Part of a small language model's weights: a variant of SOAP for these matrices.
Each number is 128 + 24 x the weight over its row's rms, rounded and kept within 0 to 255. Layers, rows and columns count from 0. The size above them is the row's rms in percent of the matrix's.

# layer 6 attention output, 160x160, rms 0.0576, rows 0-84, columns 0-79
size [ 98  90 110  92  92  91  94  99 101 108  93  98  94  92 105  99  98 106  97  87 103 111  93 102 100 105  94 105 100 102 115 110 103  92  96 124  94 111 110 106 102 101  85  94  90  98  98  93  90  96  94  97  97 107 102 108  93  89 102  97 115 104  90 103  91 103 103 103  79  93  99 100  99  97  91  94 102  95  99 116  97  91 106  95 112]
[[ 93 167 129 125 194 115 109  94 103  78 135 136 134 148  77 111 126 128 102  63  80  83 139 106  73 120 194 125 112 130  77 121 132 137 133 103 124 138 136 151 135 139 128  96  88 120  91 150 140 135 116 172 156 127 130 138 119 130 152 112 135 153 113 129 141 107 124 177 127 104 133 128 139 116  89 118 125 135 110 153]
 [146  92 118 136 133 154 130 158 110 121 119  68 162 187 110 119 125 136 117 155  93 152  72 198 133 149 121 136 135 125 155 142 166 143 139  97 129  96 139 105 138 121 124 131 123 143 130  95 138 123 115 106 155 112 134  92 142 114 134 147 138  95 148  92 106 114 164 139 107 134 114 140 105 143 151 148 128 124 162 130]
 [115 104 107 187 113 163 121 126 151 127 120 110 141  70 153 101 134 134 119 125  75 132 120 131 132  99 145 140 116 202 129 140 127 125 120 144 162 138 144 105 134 180 136 123 104 141 129 113 139  77 155 122 111 121 161 150 125 162 140 115 118 118 153  87  96 121 127 131 164 123 164 127 134  99 137 180 162 149 111 127]
 [ 96 163 158 110 182 141 122 102 156 111 131 131 119 119 102 168 112 110 137 106 125 126  93 124 106 131 171  95  93 182 123 131  54 127 164 131 133 116 152 115 127  88  88 120 113 121 100 123 131  94 195 115 116 144 134 108  89 125 137 153 150 125 116  80 118 117 126 120 133 130 154 117  96 124 126 132 129 110  92 174]
 [158 153  96 130 125 123 165 104 134 134 114 198 146 165 196 116 138 142 129 107 142 162 114 162 126 108 188 165  83  75 139 134 163 125 186 112 119 155 153 124 121 146 127 139 111 155 142 102 132 123 129 143  84 135 159 123  96 147 142 125 123 169 116 125 136 108 120 154 120 124 138 121 149 116 113 155 126 168 101 109]
 [148 124 157 128 153 160 125 155  74 146 157  87 146 129 174 199 124 139 149 138 170  76 132 111 129  77 169  97 142  72 121 127 173 130 126 112 133  95 155  94 108 141 127 129 108 139 158 113 146 120  96 125 141  92 113 151  64 108 123 112 134 152 109  93 139  96 129 123 133 165 103 129 145 127 116  95 138 161 131 186]
 [156  98 117 117 128 118 127 123 127 141 114 133 112 107 116  88 186 167  81 100  91 123 164  79 101 112 151  99  97 112 131 102 177 111 151 129 125 136 110 155 124 127 134 131 127 115 106 156  98 156 113 116 157  87 158 131 135  82 116 126 106  86 159 137 132 123 138  87 150 129 131 114 149 131 166 118 173 103 164 108]
 [140 116 137 115 125 123 137  96 126 103 128  78 159 178 110 107 101 107 135 141 129 173 109 182 140 156 131 155 107 163 130 208 110  94 121  95 158 128 160 137 144  84 116 128 121 146 106 155 112 118 127 104 112 110 129 134 143 149 103 124 143  99 147 113 119 127 160  86 156 125 167 125 144 182 101 144 130 121 161 151]
 [137 145 133 113 167 111 149 105 112 141 106 109  77 158  88 100 158 101 137 177 134  79 113 134 118 106 131 118 114 107 117 163 169  70 116 103 123 126 161 117  94 110 132 166  91 129 122 111 137 155 127 153 151 144 128 169 149 111 112 130 129 160 116 165  88 141 133 125  75 131  79 115 100 101 118  64 126 110 159 163]
 [190 152 115 131 116  87 150 117 138 125 119 131  94 167 158  65 149  89 125 135 112  87 152  84 140 180 110 150 177 136 153 123  94  95 163 100 136 100 117 144 151 135 120 137 151 120 141 106 133 166 137  92 127 152 141 134  55 115 178  89 135 122 108  96 122 154 117 113 116  95 117 119 123 107 117 137 101 110 149 167]
 [140 150 162 118  93 124 161 128 160 141 136 169 125  95 123 120 156 124 121 153 103 108 100 109  67 131 109 105  95 135 182 169 120 133 160 106 142 173 167 171 112 120 170 148 114 120 128  93  93 140 128 147 125 155 111 107  98 111 158 123 130 144 136 151 146 123  80 113  93 148 107  99 167 103 121 189 146 147 124 147]
 [130 139 125 116 162 104 151 123 161 179 129 141 110 120 151 113 123 132 120 106 138  96 105 141 154 121 117 171 125 162 116 132  97 125 156 165 136 122  76  93 118 153 117 105 115 150 110 155 122  82  99  89 123 123 104 118 136 121 114 109  83 131 114  80 127 131  85 133 119 114 142 109 164 147 126 160  79 137 154 119]
 [135  73  71 143 163 150  83 119 115 125 129 178 102 131 112 193 117 160 143 117  84 123  57 122 126 119 134 170 112 108 125  86 163 143  79 105 130 105 113 137 155 114 137 138 149 126 157 172 131 168 122 121 163 141 125 142 154 117 124 155 144  98 142 105 134 144 126 162 115 129 142 111  83 123 106  98 144 143 116 157]
 [ 83 164 112 109 155 139 114 129 132 176  98 149 139 117 157 150 129 148  88 117 150 131 110 109 166 107 150  44  84  80 120 150 114 179 124 103 104 123  98  83 118 154 174 100 103 116  98 142 140 132 107 102 140 131 193 148 112 158 137 108 156 112  77 137 114 102 141 154 106 151 141 113 149 175 145 156 137 124  79 158]
 [108 148 132 152 120 152 132 146 146 113 178 158  75 153 136  76 131  91 130 108 108 138  98 118 115  85 162  95 129  92 148 121 136  79 116 102 109 104 168 166 157 191 120  94 171 138 142 136 117 107 140 133 158  98 141  68 106 142 152 148 133 103 102 104 152 110 107 116 137 122  76 104 151 112 108 164 148 118 114 161]
 [ 84  67 129 123 131 184 149 123 125 129  91 137 137 125 136 109  88 117 167 116 105 136 115 174 125 151 144 124 127 188 111 125  65  93 135 172 104 131 156 145 127 103 117 114 125 169  94 143 145 125 116 101 100 111 119 153 138 154 106 148 135 108 140 105  94 161 112 144 142 144 130 114  95 136 117 192 111 131  95 136]
 [128 144 107 143 134 114 159 164  94 133 109 105 131  92 121  93 107  96 100 133 159  74 106  85  70 165  88 133 129 137 148 168 117 122 152 105  93 162 134  98 106 146 176  97 119 111  78 128 138 121 109 145 138 170 101 134  79  95 168 121 128 184 115 144 154 120 146 133 123 117  98 132 128 123 114 169 112 154 143 164]
 [152 144 110 172 131 109 179 146 135 120 111 111 113 149 141  92 135  91 124 119 142 147 105 109 157  95 152 109 101 117 103 189 134  88 113 104 164 116 171 138 187 116 152 141  67 105 154  96 154 129 126 112 120 154 159 139 138 140 128 108  99 114 151  74 110 129 118 121 106 119 122 119 156 146 135 131 123 101 103 146]
 [ 88  97 103 136 107 178 119 163 100 149  89  58 113 158 172  75 137 144 134 179 139 111 111 132 164 128 147 101 134 169 154  84 139 149 123 124 133 148 133 156 149 124 143 104 174 144 126 115 164 136 116 144 155  97 143 123 149 105 122 114 130 115 133 125  92 153 163 104 124 163 149 176 125 125 118 138 130 139 173 101]
 [ 96 119 113 111 127 140  79 115 151 107 143 198 140 125 196 143 145 121 128 141 131 115 152 152 169 133 110 162  93 139 144 188 137  87 144 136 116  77 192  75 159 161 122 105 120  86 172 104 126 121  90 137  89 168 120 101  98 134  98 114 116 116 140 107 120  85 106 109 155 122 118  84 112 161 146 105 105 138 156 100]
 [170  92 150 112 143  87  88 168 157 105  91 118 129 136 124  77 147 131 175 112 144 167 104 129 121 120 125  69 159 134 189 146 130 129 153 129 114 161 109 131 119 118  99 100 100  95 171 114 144 159 147 131 111 132 109 147 133 124 119 116 127 105 102 101 135 117 102 122 167 109 162 154 139 146 128 123 135 125 182 119]
 [144  76 159  99 117 116 143 164 143 130 106  99 169 134 149 129 134 145 131 112 161 123 153 143 104 103 148 159 101 102 161  70 116 113 104 171 112  87  89 109 172 145 106 109  88 142 105 131 124 137  83 112 136  87 171 142 141 107 123 139  93 173  96 126 154  71 106 140 119 131 158 123 158 120 126 112 143 153 150 103]
 [116 105 147 134 111  79 136 146 122 127 145 202 164 100 107 163 149 108 165 151  98 119  84 143  88 121  97  95 118 136 120 101 132 176  94 131 115  88 123 139 121 158 125  96 111  77 124 117 140 133 129 128 115  95 130 156 116 133 190  99 108 158 115 134 178 113 116 122 125 105 165 159  94 124 133 112 104 136  92 127]
 [147  90 149 126 125 142 135 139 118 159  56 141  83 160 127 142 143 121 162 141 151 170 130 112 135 108 100 108 161 135  86 155 109 133 108 128 178 140 131 204 127 149 115 125  58 142 145 124  64 115 154 139 123 147 157 175 139 137 120 145 128 130 161 140  89 150 129 139 131 132 121 136 143 122 133 125 114 161  80 118]
 [159 155 139 107 142  97 106 106 107 191 127 170 155 158 115 109 139 132 114 152 120 102 121 146  90 119 158  96 148 180 176  97 136 115 124 114 112 121 138  89 107 109  95 114 102 194  98  96 131 169 103 191 172 120 133 116 130  81 169 163 138 128 125 113 147 132 128 135 133 115 122 124 153  93 135 131 137 128 148 155]
 [ 99  95  99 138  91 115 152 153 150 146  80 108 150 113 174 158 181 125 175 167 185 128 145 113 106 101 129 137 143 155 127  89 143 143 131 163 166  94 137 147 129 113 162 133 124  69 160 113 175 125  94 157 144  91 123 125 112 118 108 123 127 144 118  82 137 124 143 134 153 151 109 174 119 113 114 109 148 148 156 106]
 [117 109 142  77 124 131 105 115 155 111 142 192 133  87 129 120 114 116 124 117 125 160 101  97 154 154 149 109 188 116 161 148  90 156 126 156  97  86 138  98 160 106 129 131 109  79 110 146 153 106  85 107 126 124 114 103 157 155 108 122 115 156 149 135 125  97 123 112 131 157 119 137 128 168 139 172 153 101 175 141]
 [118 182 180 105 130 130 102 119 173 155 119 108 107 141 132 163 134  94 183 131 119 120 110 105 155 149 105  88 122 142 170 131 147  84 134 162 141 131 160  71 128 117 128 121  99 132  79 122 141 117 149  77 168 103 150 149 118 149  88 130 129 146 149 121 119 128 133 152 165 159 111 101 132 113 107  83 109 124 136 158]
 [146 121 126 129 151 106 133 104 152 125 182 101 153 184 141 121 137 147 135 115 131 117 150 107 202 139  56 151 131 103 116  90 155  99 121 125 108  81 160 153 124 115 117 125 142 179 107 104 133 153 143 157 126 148 132 141 103 119 133 126 143 152 165  96 148 153  92 144 143 162 168 178 118 124 141 113  79 105 156 160]
 [ 79  90 166 110 172  84 100 164 112 108 122 163 112 171 126 176 129 132 112 147 153 109 186 102 112 186 137 105 128 180 140 121 107 147 122 125 117  89 141 142  96 110 104 121 149 118 164 144 147 123 149 110 140  99 122 126 134 160  89 132 154 131 164 113 191 132 115 135 124 124 141 148 159 145 122  63 120 144 138  88]
 [129 159 129 122 186 158 176  93 177 176 102  94 116 101 133 124  83  66 129 106 125 135 129 121 118 126  81 155 134 119 133 151 131 109 149 144 124 145 121 157 152 146 160 158 125 146 168  72 129 111 166 167  95 143  83 109  98 109 127 166 110 160 153  99 112 145 117 132 113 165 104 140 108 139 149 112  95 124 134 117]
 [125 108 140 165 139 182 124 152 111 144 175 107 124 200 109 143 149 161  89 107 103  85 153 128 158 165 167 155 143 137 130 168 106 146 146 119 107 131 118 112  82 117 111 105 178 129 123 130 150 139 113 121  93 151  93 101 161  82 148 132 112 130 153 103 143 100 156 113 149 115 164 121 153 142 127 145 139 128 140 108]
 [ 95 119 125 117 115 125 143 130  35 112 157 117  81 150 163 138 132 117  96 181  78 150 111 138 128 163 155  99  82 145 174 162 121 138 149 148 165 117 114 145 133 117 107 127 121 142 137 130 111 117  65  95 127 108  99 131 143 137 100 142 129 114  88 132 107 103 137  92 111 164 151 113 113 124 113 157 121 143 134 167]
 [136 148 160 147 134 140 170 124 105 150 130 140 164 172 133 157 131  75 131 147 155 180 141 104 167  91 160 120 153 149 145 134 203 111 115 151 101 162 124 120 166 156 142 111 193 133 141 131 170  83 126 117 159 127 118 143  81 107 132 112 100 156 152 157 124 124 128 118 117 135 122 133 135 144 154 123 119 115  94 115]
 [ 97 145 132  72 130 151 161 124 110 110 156 145 112 117  95 131  80 135 131 166 131 150 113 129 101  79 159 126  71  84 155 159  76 136 126  93  72 117 148 103  85 107 112 135 133 126 134 132 109 129 134 122 109 120 126 136 128 128 171  84 139 134 179 143 108 128 118 124 106 140 125 107 153 167 120 107 133 167  92 110]
 [136 134 133 129 134  81 150 109 118 166  87  94  88 199 162 111 127 150 170 109 148 131 120 127  98 122 148 120  74 109 136 122 114 176 165 128 144 111 124 162  80 132 140 136 109 123 130 148 151  87 146 116 160 147 138 160 132 127 169 140 106  74  90 126 129 144 145 142 134  95 142 173 127  96 143 121  94 165 156 113]
 [148 154 111 146 116 131  27 101 146 112 127  76 130 165 135 120 155 127 159 165 121 161 152  84 163 113 138  85 108 144  83 137  82 140 101 124 118 183 126 146  84  95 100 133 124 107 137 113 125 164  98 151 167 163 108 145 129 131 129 118  85 197  99 143 119 138 143 116 103 114 149 128 128 133 132 115 107  90 150 113]
 [123 147 158 152 105 173 111  86 141  88 112 144 142 112 134 119 162 144 149  96 177 108 183 156 153 147 151 166 154 102 153 112 112  81 127 131 115 116 152 157 139 158 119 182 125 140 119 102 130 173 142 136 174 143 123 150 139 171 160 113 125  92 159  88 121 116 107 128 141 133  89 128 162 110 156 142 150 121 166 124]
 [138 100 170 156 124 189 108  96 128 167 155 168 130 137 106 156 135 125 134 120 138 155 126 119 132  53  40 141 122 116 135 109 133 119 117 155  82 145 134 109 148 114 115 100 127 116 118 162 147 137  61 150 173 135 106 100 112 131 106 131 137 105 110  96 149 144 102 142 106 143  65 123 158  96 126 123 126 150 110 132]
 [111 152 178 179  83 186  98 126 124 114  96 162 195 123 114 136 131 155  88  97 110 120 129 176 154 123 176 132 129 148 191 197 163 113 135 121 142 160 137 131 152 139 163 140 102 148 133 142 162 124 167 134  93 140 118 148  97 119 140 140 148 151 113 132 154  82 136  91 139 134 125  79 135  93 136 138 154 154  68 137]
 [153 152  91 134 121  95 165  79 160 174 121 120 114 121 159 107 140 126 173 144 138 106 112 137 131 121 137 162  47 156 108 123 131 125 112  82 159 145 133 161 149 127 130 110 110 110 144 125 108 122 103 179 125 175 151 143 139 128 146 146 106 134 134 112 136 148 123 151 146 119 172 115  80 114 115 141 104 124 137 146]
 [142  69 132 129  90 125 149 111 140  98 146  99 146  99 143 147 129 116 151 142 138 120 157 127  96 178 134 146 118 126 127 183  96 160 153 130 180 112 133 132 116 103 150 158 177 135 130 164  96  85  99 148 126 109 141  91 132 170 129 126 141 147 155  98 134 146 144 166 146 136 127 141 146 117 115 171 121 153  93 111]
 [152  72 107 171 151 147 158 129 105 131 169 173 167 121 128 122 126 109 193 148 100 158  98 156  98 110 114 169  90  64 152  94 148 109  99 115 128 120 149 164 105 170 153 115  99 141 113 116  89 140 169 167 104 117 133 101 108 120 130 169 118 117 113 111 146 109 121 142 146  95 130 148 108 125  90 151 101 146 138 120]
 [ 90 149  95 130  90 118 142  95 149 167 115 128  87 170 155  96 133 164 150 161 148 112 142 116 159 107 156 138 154 166 133 112  96 135 117 169  79 155 131 101 153 131 138 110 120 112 122 135 134  86 106 122 109 128 112 169  83 137 117 159 152 124 121 145 119 140 104 134 133 143 155 114 117 111 112 149  67 137 126  97]
 [141 130 118  74 150 178 166 145 129  97  81 102 117 110 152 113 133 152 103 105 131 145 123 105 146 171 146 164 156  89 128 122 144 115 136  90 133 135 143 145 118  98 116 147 126 144 118 109 144 147 151 156 158 152 150 134 151 147  93 192 148 164 117 142 119 120 150  97 123 129 108 119 116 149 149 124 177 128 141 154]
 [151  91 157 161 103  88 146 108 153  97 184 127 135 114 143 148 131 149 104 130 157 135  93 143 171 138 155 150 132 152 147 141 103  84 118 164 161  90 149 195 143 172 108 173  89 126 157 155 162 146 104  80 136 130  94 122 133 162 131 127 127 142 136  88  86 120 131 150 144  79 129 129 130 172 110 129 117 139 141 132]
 [100 117 105  81 133  82  96 150 159  95 117 134 151 163  99 110 131 111 160 102  66 121 150 145  65 115 139 143  74 107 108 156 135 140 128  91 167  98  95 118 111 139 107 119 135 125 169 113  77 148 121 146 138 156 165 136 139 133 138 158 129 113  84 137 111 108 146 158 173 131 111 155 104 119 122 124 136 137 139 136]
 [141 114 173 134 155 141 148 162 115  90 154 132  73 138 116  85 127  88  97 139 138 120 104 192  78 138 134 208 130  99 101 134 127 115 111 132 146  92 130  88  95 113 132  95 126 135 138 111 167 105 104 122  85 119 129 151 139 109 134  94 141  82 137 140 131 135 172 140 128 124  95 123 107 126 148 131 100 142 161 144]
 [148 155 115 145 163  99 140 207 170 131 108 110  93 132 157 116  95 118  79 127 136 104 104  78 149 148 144  78 105 153  99 100  87 124 180 119 109 150 130 113 134 126 151 171 138 171 125 121 155 103 150 120 125 165 119 124 139 107 182 150 114 133  76 127 127 163 104 127 153 134 110 127 157 119  94 124 105 116 136 185]
 [121 123  74  89 135 128 139 185 137  92 122 144 110 101 161  99 141 140 110 145 105 166  99 107 152 139 129 140 134 143 123 131 123 147 138 115 137 148 118 114 192  87 152  86 111  90 139 114 122 162 105 121 115 124 105 101 158 137 146 154 140 148 145 116  92 143 162  97 108 140 173 109 126 127 141 103 115 129 166 121]
 [158 184  92 102  99 129 194 106 140  81 139 154 140 107 124 113 153 142 122 113  89 116 139 109 118 141 100 174  97 156  86 128 139 108  98 104 110 146 103  87 133 153 109 118 111  86 139 113 144 168 172 131 118  97 155 142  98 120 147 133 112 146 101 129 151 126 124 148 109 100 156  92 147 101 127 134 106 128 142 138]
 [134 119  71 144 109 165 153 141 134 131 135 117 178 164 145  80 134 103 107 163 179 120 104 128 142 134 111 154 136  96 174 126 108 166 109 149 107 132 112  86 146 100  97 139 127 112 135 113 130 122 108 131 159 123 120 188  99 141 119 156 114 102 120 110 150 176 141  81  96 116 119 140  95 145 116 139 126 105 133 128]
 [ 87 111 129 147 137  90 112 126 169 136  96 162 147 134  98 155 119 108  94 130 132 110 151  79 110 115 148 156 108 158 128 135 135 169 118 154 102 150  82 129 165 106 202 140 163  94 128 153 118 144 135 137  95 134 111 136 101 140 111 130 146 157 121 169 105 140  81 140 135 147 135 165 130 129 118 139  99 121 118 144]
 [169 179 126 156 151 123 143 117 133 144 146  73  79 103 120 123 125 134 149 103 113 127 144 152 106 130 155 130 105 175 147 119 190 168 102 158  90 113 155 132 139 123  90  96 129  97 162 153 100 153 106 142 149 152 107 121 153  79 137 121  90 109 169 133 101 128 168 122 156  98 126  73 126 132 100 123 137  98 117 150]
 [168 154 125 114 172 122 126 135 172 105 149 159 156 141  93 102  94 106 118 166 114 136 127 138 166 136 113 142 114 135 142  64 187 153 149 149  97 136 134 116  84 116 117  93 156 168 118 100  94 115 157 137 134 165  94 120 128  99 135 104 136 111 145 131 154 133 162 122 161  84 135 150 127 185  78 125 144 117 131 123]
 [106  80 131 134 150 178  97 103 111 122 142  80 141 133 178 145 155 121 104 109  82 120 105 119 118 125 101 113 127 172 148 125 102 104 133  92 171  99 149 173  79 137 167 153 102 133 118 151 148 121 128 128 122 131 130 116 116 166 120 159 107 129 126 105 119 167 154 115 120 102 127 153 154 119 158 137 128 150  80 105]
 [145 119 119 126 140 115 106  99 199  73 117 133  94 174 102 153 145 123 104 113 126 104 118 153 113 152 113 117 132 125 107  55 124 144 123 113 148 109 109 172 146 105 174 130 118 117 123 165 129 174 101 131 147 154 159  95 167 116 147 143 120 151 148 199 137 127  91 117 121 107 103 123 110 164  93 120 120 100 139 141]
 [111 129  75 101 118 126 172 145 174 124  97 145  81 140 125 121  68 143 118 123 110  97 102 101 117 152 129 124 159 152 172 163 107 140 147 139  94 122 108 114 108 119 117 164  86 120 127 187 141 122 151 148 136 129 106 129 173 179 116 121 133 155 129 141 156 113 109 132 139 130 132 119 137 111 131 147 164 144 181 163]
 [141 120  98 120 101 132 148 154 133 156 121 141 158 187 122 111 166 143 145  99  77 116 131 149 148 166 118 127 134 101 110 161 134 105 139 147 146 147 164 196 163 124 127 110  73  58 146 136 116  83  70 126  83 130 158 124 175 130  83 115 158 158 119 135 141 128 113  97 156 154 125 153 101 148 112 132 106 108 136  94]
 [102 130 167 124 114 126 136 100 135 148 128 118 139 144 131  97  88 142 107 106 156 174 131 142  92 145 142  93 131 152 175  72  70 128 100 129  95 115  95  91 109 119 138 114 137  91  85 155 131 163 151  86 156  93 139 117 143 138 157  81 107 136 109 126 120 110 150 156 158 122 139 131 154 117 156 173 136 154 117 139]
 [136 175 105 108 161 118 166 138 117 132 157 123 101 130 108  86 102 117 140 136 100 137 138 167 184 113 111 116  54 167 121 103  79 111  75 157 134 110 114  96 151 118 118  94 123 119 108  95 123 116  78 110  82 101 132 143 133 118 112  90 108 170 174  97 103 142 107 125 111 147 165  87 148 138 144 135 113 103  95 137]
 [142 116  64 148 125  79  72 130 102 129 126 149 130  78 160  96  96 120 129  75 129 159 101 152 149 125 122 123 176 148 132 101 111 142 130 136 179 111 103 140 132 108 154 134 171 152 118 169 136  66  87  90 166  71 124 169 140 128 101 136 137 112 174 141 139 125 126 149 163 124 139 118 164 144 153 184 110 125 118 108]
 [ 71 138 111 169 128 106  86 123 115 110 104 134 151 155 163 148 122  82 168 146 124 103 157 102 125 170 144  97 119 146  83 205 133 147 118 128 128 117 101 128 101 169 104 104 111 101 157 141 133 120 116 152 161  88 130 160  96 148 145 106 120 141 153 139 147 152 140 110 160 105 115  94 135 111 118 105 124 121  96 130]
 [ 79 123 144 128  91 143 157  89 128 147  85 159 130 118 131 121 200 152 116 146 156 146 131 132 161  78  97 141 140  96 181 131 162 107 110 159 160 127 125 167 136 117 158 161 154  76 135 140 127 123 125  92 148 102  91 104 127 130 165  83 126 131 177 123 116 158 122 107 113 112  94 163 134 124 131 150 131 145 122 122]
 [130 166 125  96 104 101 141 170 214 105 131  65 117 101 138 119 142 140 117 170 118 148 135 147 124 108 108 144 111 158 101 183 140 152 146 144 102  88 147  93  93 137 127 145 148 125 100 170 160 144 100  83 156 133 174 134 163 122 124 151 139 122 120 158 144 101 145 123 116 120 125 130 129 134 122 130 133 146 133 119]
 [134  94  92 121 129 104 113  91 101 149 118 138  85 141 143 133  81 122 202 102 113 116  98 166 189  92 109 101 112  82 127 116 121 137 156 117 138 115 114 130  89 109  96 107 122 203 131 105 145 145 106 141 130 158 109 124 145 144 154 147 145 127 108 137 141 133  91 137 100 164 136 110  92 128 141 109 147 129 132 105]
 [120 170  75 120 109 132 121 133 132  68 124  93  90 133 123 133 147  96 116 131  97 150 146 123  90  95 146 149 122 106 110 114 125 115 126 155 117 125 155  99 171 143 130 104 130 148 106 120 150 138 147 101  95 174 148 124  80 177  85 160 141 103 108  86 141 140 161 133 112 124 133 119  94 130 126 138 104 107 146 168]
 [145 118 136 162  71 137 148 123 137  88 104 191 115 163 123 202 153 122 112 181 150 132 115 145 161  95 141 141 124 141 117 131 171 127 139 114 106 145 149 147 106 118 173 116 130  81 136 112 168 124 130 130  96 152 114 110 123 125 119 143 144 142 130 162 117 138 145 121 114 135 121 119 180 161  93  97 144 148  78 126]
 [122 139 136 123 117 175 135 154 164 136 163 127 129 119 156 146  99  77 138 164 108 108 140 151 118 121 142 112  84 147 157  91 120 157 143 145 142 114 138 102 104 115 153 176 139 132  89 133 164 134 134 182 148 170 145 117 175 154 150 150 146 145 188 152 156 145 155 133 131 131 125 121 143 115  92 118 128 169 148 179]
 [141 119 127  96 132 157 164 119 146 104 121 107 141 154 121 120 168 171  89 154  93 108 151 140 129 136 120 104 141 107 127  58 120 141 182 146 119 174 126 107 158 125 112 138 107 118 157 109  82 178 150 137 158 131 128 133 153 121 141 148 117 135 134 103 121 157 121 128 158 116 149 102 139 133 105 114 101 113 136 174]
 [171  97 168  80 169 140 121  89 145 167 119 122 115 136  97 136 107 123 105 120 108 123 159 113 138 127 162 132 103 121 158 157 129 151 120 155  98 150  96 124 108 140 108 101  85 152 101 152 134  97 174 128 140 137 128 163 143 168 132 147 105 111 107 181 129  89 136 102 149  88 103 155 136 158 128 127 143 152 160 104]
 [172 114 142 156 134 116 172 179 107 112 135  92 140 143 181 164 101  85  98 108 100 150  83 143 127 100 167 161 140 133  97 114 144 113 124 176 109 139 138 132 174 128 146 168  88  77 130 102 117 101 155 120 101 104 116 157  87 165 115 130  97 146 129 166 113 163 119  95 144 123 165 136 112 157 127 127 133 146 114 145]
 [ 97 150 110 171 129 109 114 132 126 109  98 133 147 145 117 169 139 148 105  89 208 111 141 115 149 143 113 112 104  85 170  57 152 125 108 132 125 131 153 120  96 148 153 117 112 129 106 101 151  96 150 130 143  89 104 161  93 122 114 121  90 123 121 169 154 152  98 136  99 114 115 114 164 178 120  93 148 129 132 161]
 [118 101  90  99  84 119  92  85 110 110 104 164 146  77 114 113  79 114 129  78 104 125 124 150 160 110  69 159 153 108 122 119 110 114 160 150 147 141 119 122 164 105 138 157 115 139 165 139 132 102 137 114 107 120 138 151 165 156 149 118  78 120 130 127 166 136 132 103 116 131 137 133 125 105 159 135 116 154 165 124]
 [ 66 104  98 153 163  88 175 151 136 122 146 153 152 167  69  70 127 112 168 126 108  86 136 128 152 131 126 148 113 109 115 141 103 147 175 136 127 136  98  98 133 119 101 138 124 113 139 153 149 116 114  95 157 124 164 165 130 129 141  80  91 124 139  99 139  85 136 113 114 156 146 143  75 115 147 108 144 138 110 123]
 [ 92 142 159 194  89 122 128 119 127 114 139 144 154 135 141  77 133 105  85  98  75  98 103 106  94  82  97  66 127 130 170  84 134 138 123 174  81 114 142 131 101 102  73 101 116  81 147  93 169 138 107 134 147 103 104 123 134 138 140 117 165 114  99 155 140 144 121  79 134 148 140 132  91 130 139 121 145 107 118 142]
 [147 101  77 103 110 152 161 128 126 146 136 111 155 102 123 131 124 120  55 124 139 150  62 147 128 149 140 143 116 115 126 156 107  78 131 147 104 135 132 134 124 141  93 112 139 142 102 138 112 137 183 108  97 142 165 145 208 170 107 117 139 127 134 122 121 155 115  97 102 109 191 130 111 136 145 143 132 130 137 133]
 [117 151 163 168 110  85 127 145 155 107 140 120 114 132  70  84  86 158 142 144 111 157 133  78 179  53 134 103  87 130 142 155 103 118  98 124 133  92 128 118 154  83 104 154 155  97 112  96 128 135  94 153 135 114 132 145 136 119 158 134 143 128 115 133  87 104 146 109 137 126  85 140 134 153 150 118 171 146  91 109]
 [106 140 103  91 162 113 128 151 171 115 148  94  91 132 138 128 100 162 123 138 106 133 124  90  88 101 114 121  95 115 144  72  84 150 131  82 165 153 147 125 109 117 115 109 117 183 151 108 121  96 142 150 135 167 149 140 161 136 128 132 131 157 178 145 150  80  88 124 145 137 117 162 166 117 145 122 178 161 151  91]
 [158 116 100 107 122 113 124 135 151  70 133 110 164 115 104 146 172 173 107 109 102 110 117 112 129 178 126 131  66 163 149 154 151 134 137 159 107 150  79 111 168  94 143 104 109 181 151 151 113 110 166 135 146 120 166 164 122  79 138 128  97 108 172 119 151 135 127 128 173 144 158 120 138 147 153 121 120 118 141 162]
 [145 150 131  89 180 120 108 148 114 109 118 139  96 143 222 125 153 121 165 108  84 106 155  96 166 154 144 122 130 111 131 103 107 112 127 110 151 124 108 116 147 123 151  95 130 124  92 130 148 121 134  93 112 142 148 114 155 162  84 133 186 158  83  97  92 111  89 154 141 160 121 132 126  98 105  95 102  97 135 163]
 [145 116 134 123 101 148 147 154 195 144 165 138 137 107 165 140 117 129 139  95  91  81 139  76 154 154 131 166 105 138 132 170 102 150  79 148  81 138  93 144 177 145 148 124 136  92 100 155 130 136 141 102 134 140 131 130 114 124 109 131  98 132 123 105 160 114 130 126 145 133 181 132 121 133 124 148 113 153 179  88]
 [149  96 117 117 124 141  95 165 134 112 143 132  67 103 110 123 145 117 144 120 150 188 149 178 158 121 141 185 106 118 141 177 130 126 104 144 144 116 107  95 134 136 114 120 130 163  99 132 119 184 103 133 121  96 176 152 163 138 121 148 134 135 174 146 109 162 136 166 124 130 147  94 114  79 113 109 114 148 119  98]
 [135 148  91 133 102 116 153  66 120  97 139  94 117 110 116 156 128 162 172 152  94 107 130 125 179 122 170 164 142 123 183 103 142 140 139 119 110 134 118 134 116 123 161 166 106 127  81 105 126 120 152 124 111 131 141 138 134 128 117 109 112 145 131 160 133 123 100 115  99 150 152 144 148 147 120 112 162 150 144 133]
 [123 146 115 158 161 134 138 132 101 110 120 152 129 148 118 137 113 125 159 122 162 134 200 146 131 148 100  96 105 186  94 167 108  65 117 147 117 166 130 132 147  98 119 128 144 140 134 113 199 106 128 102 118 167 129 141 139 135 124 152 100 114  95 145 158 123 151 134 137 117 127 132 118 127  83 125 106 126 104 140]]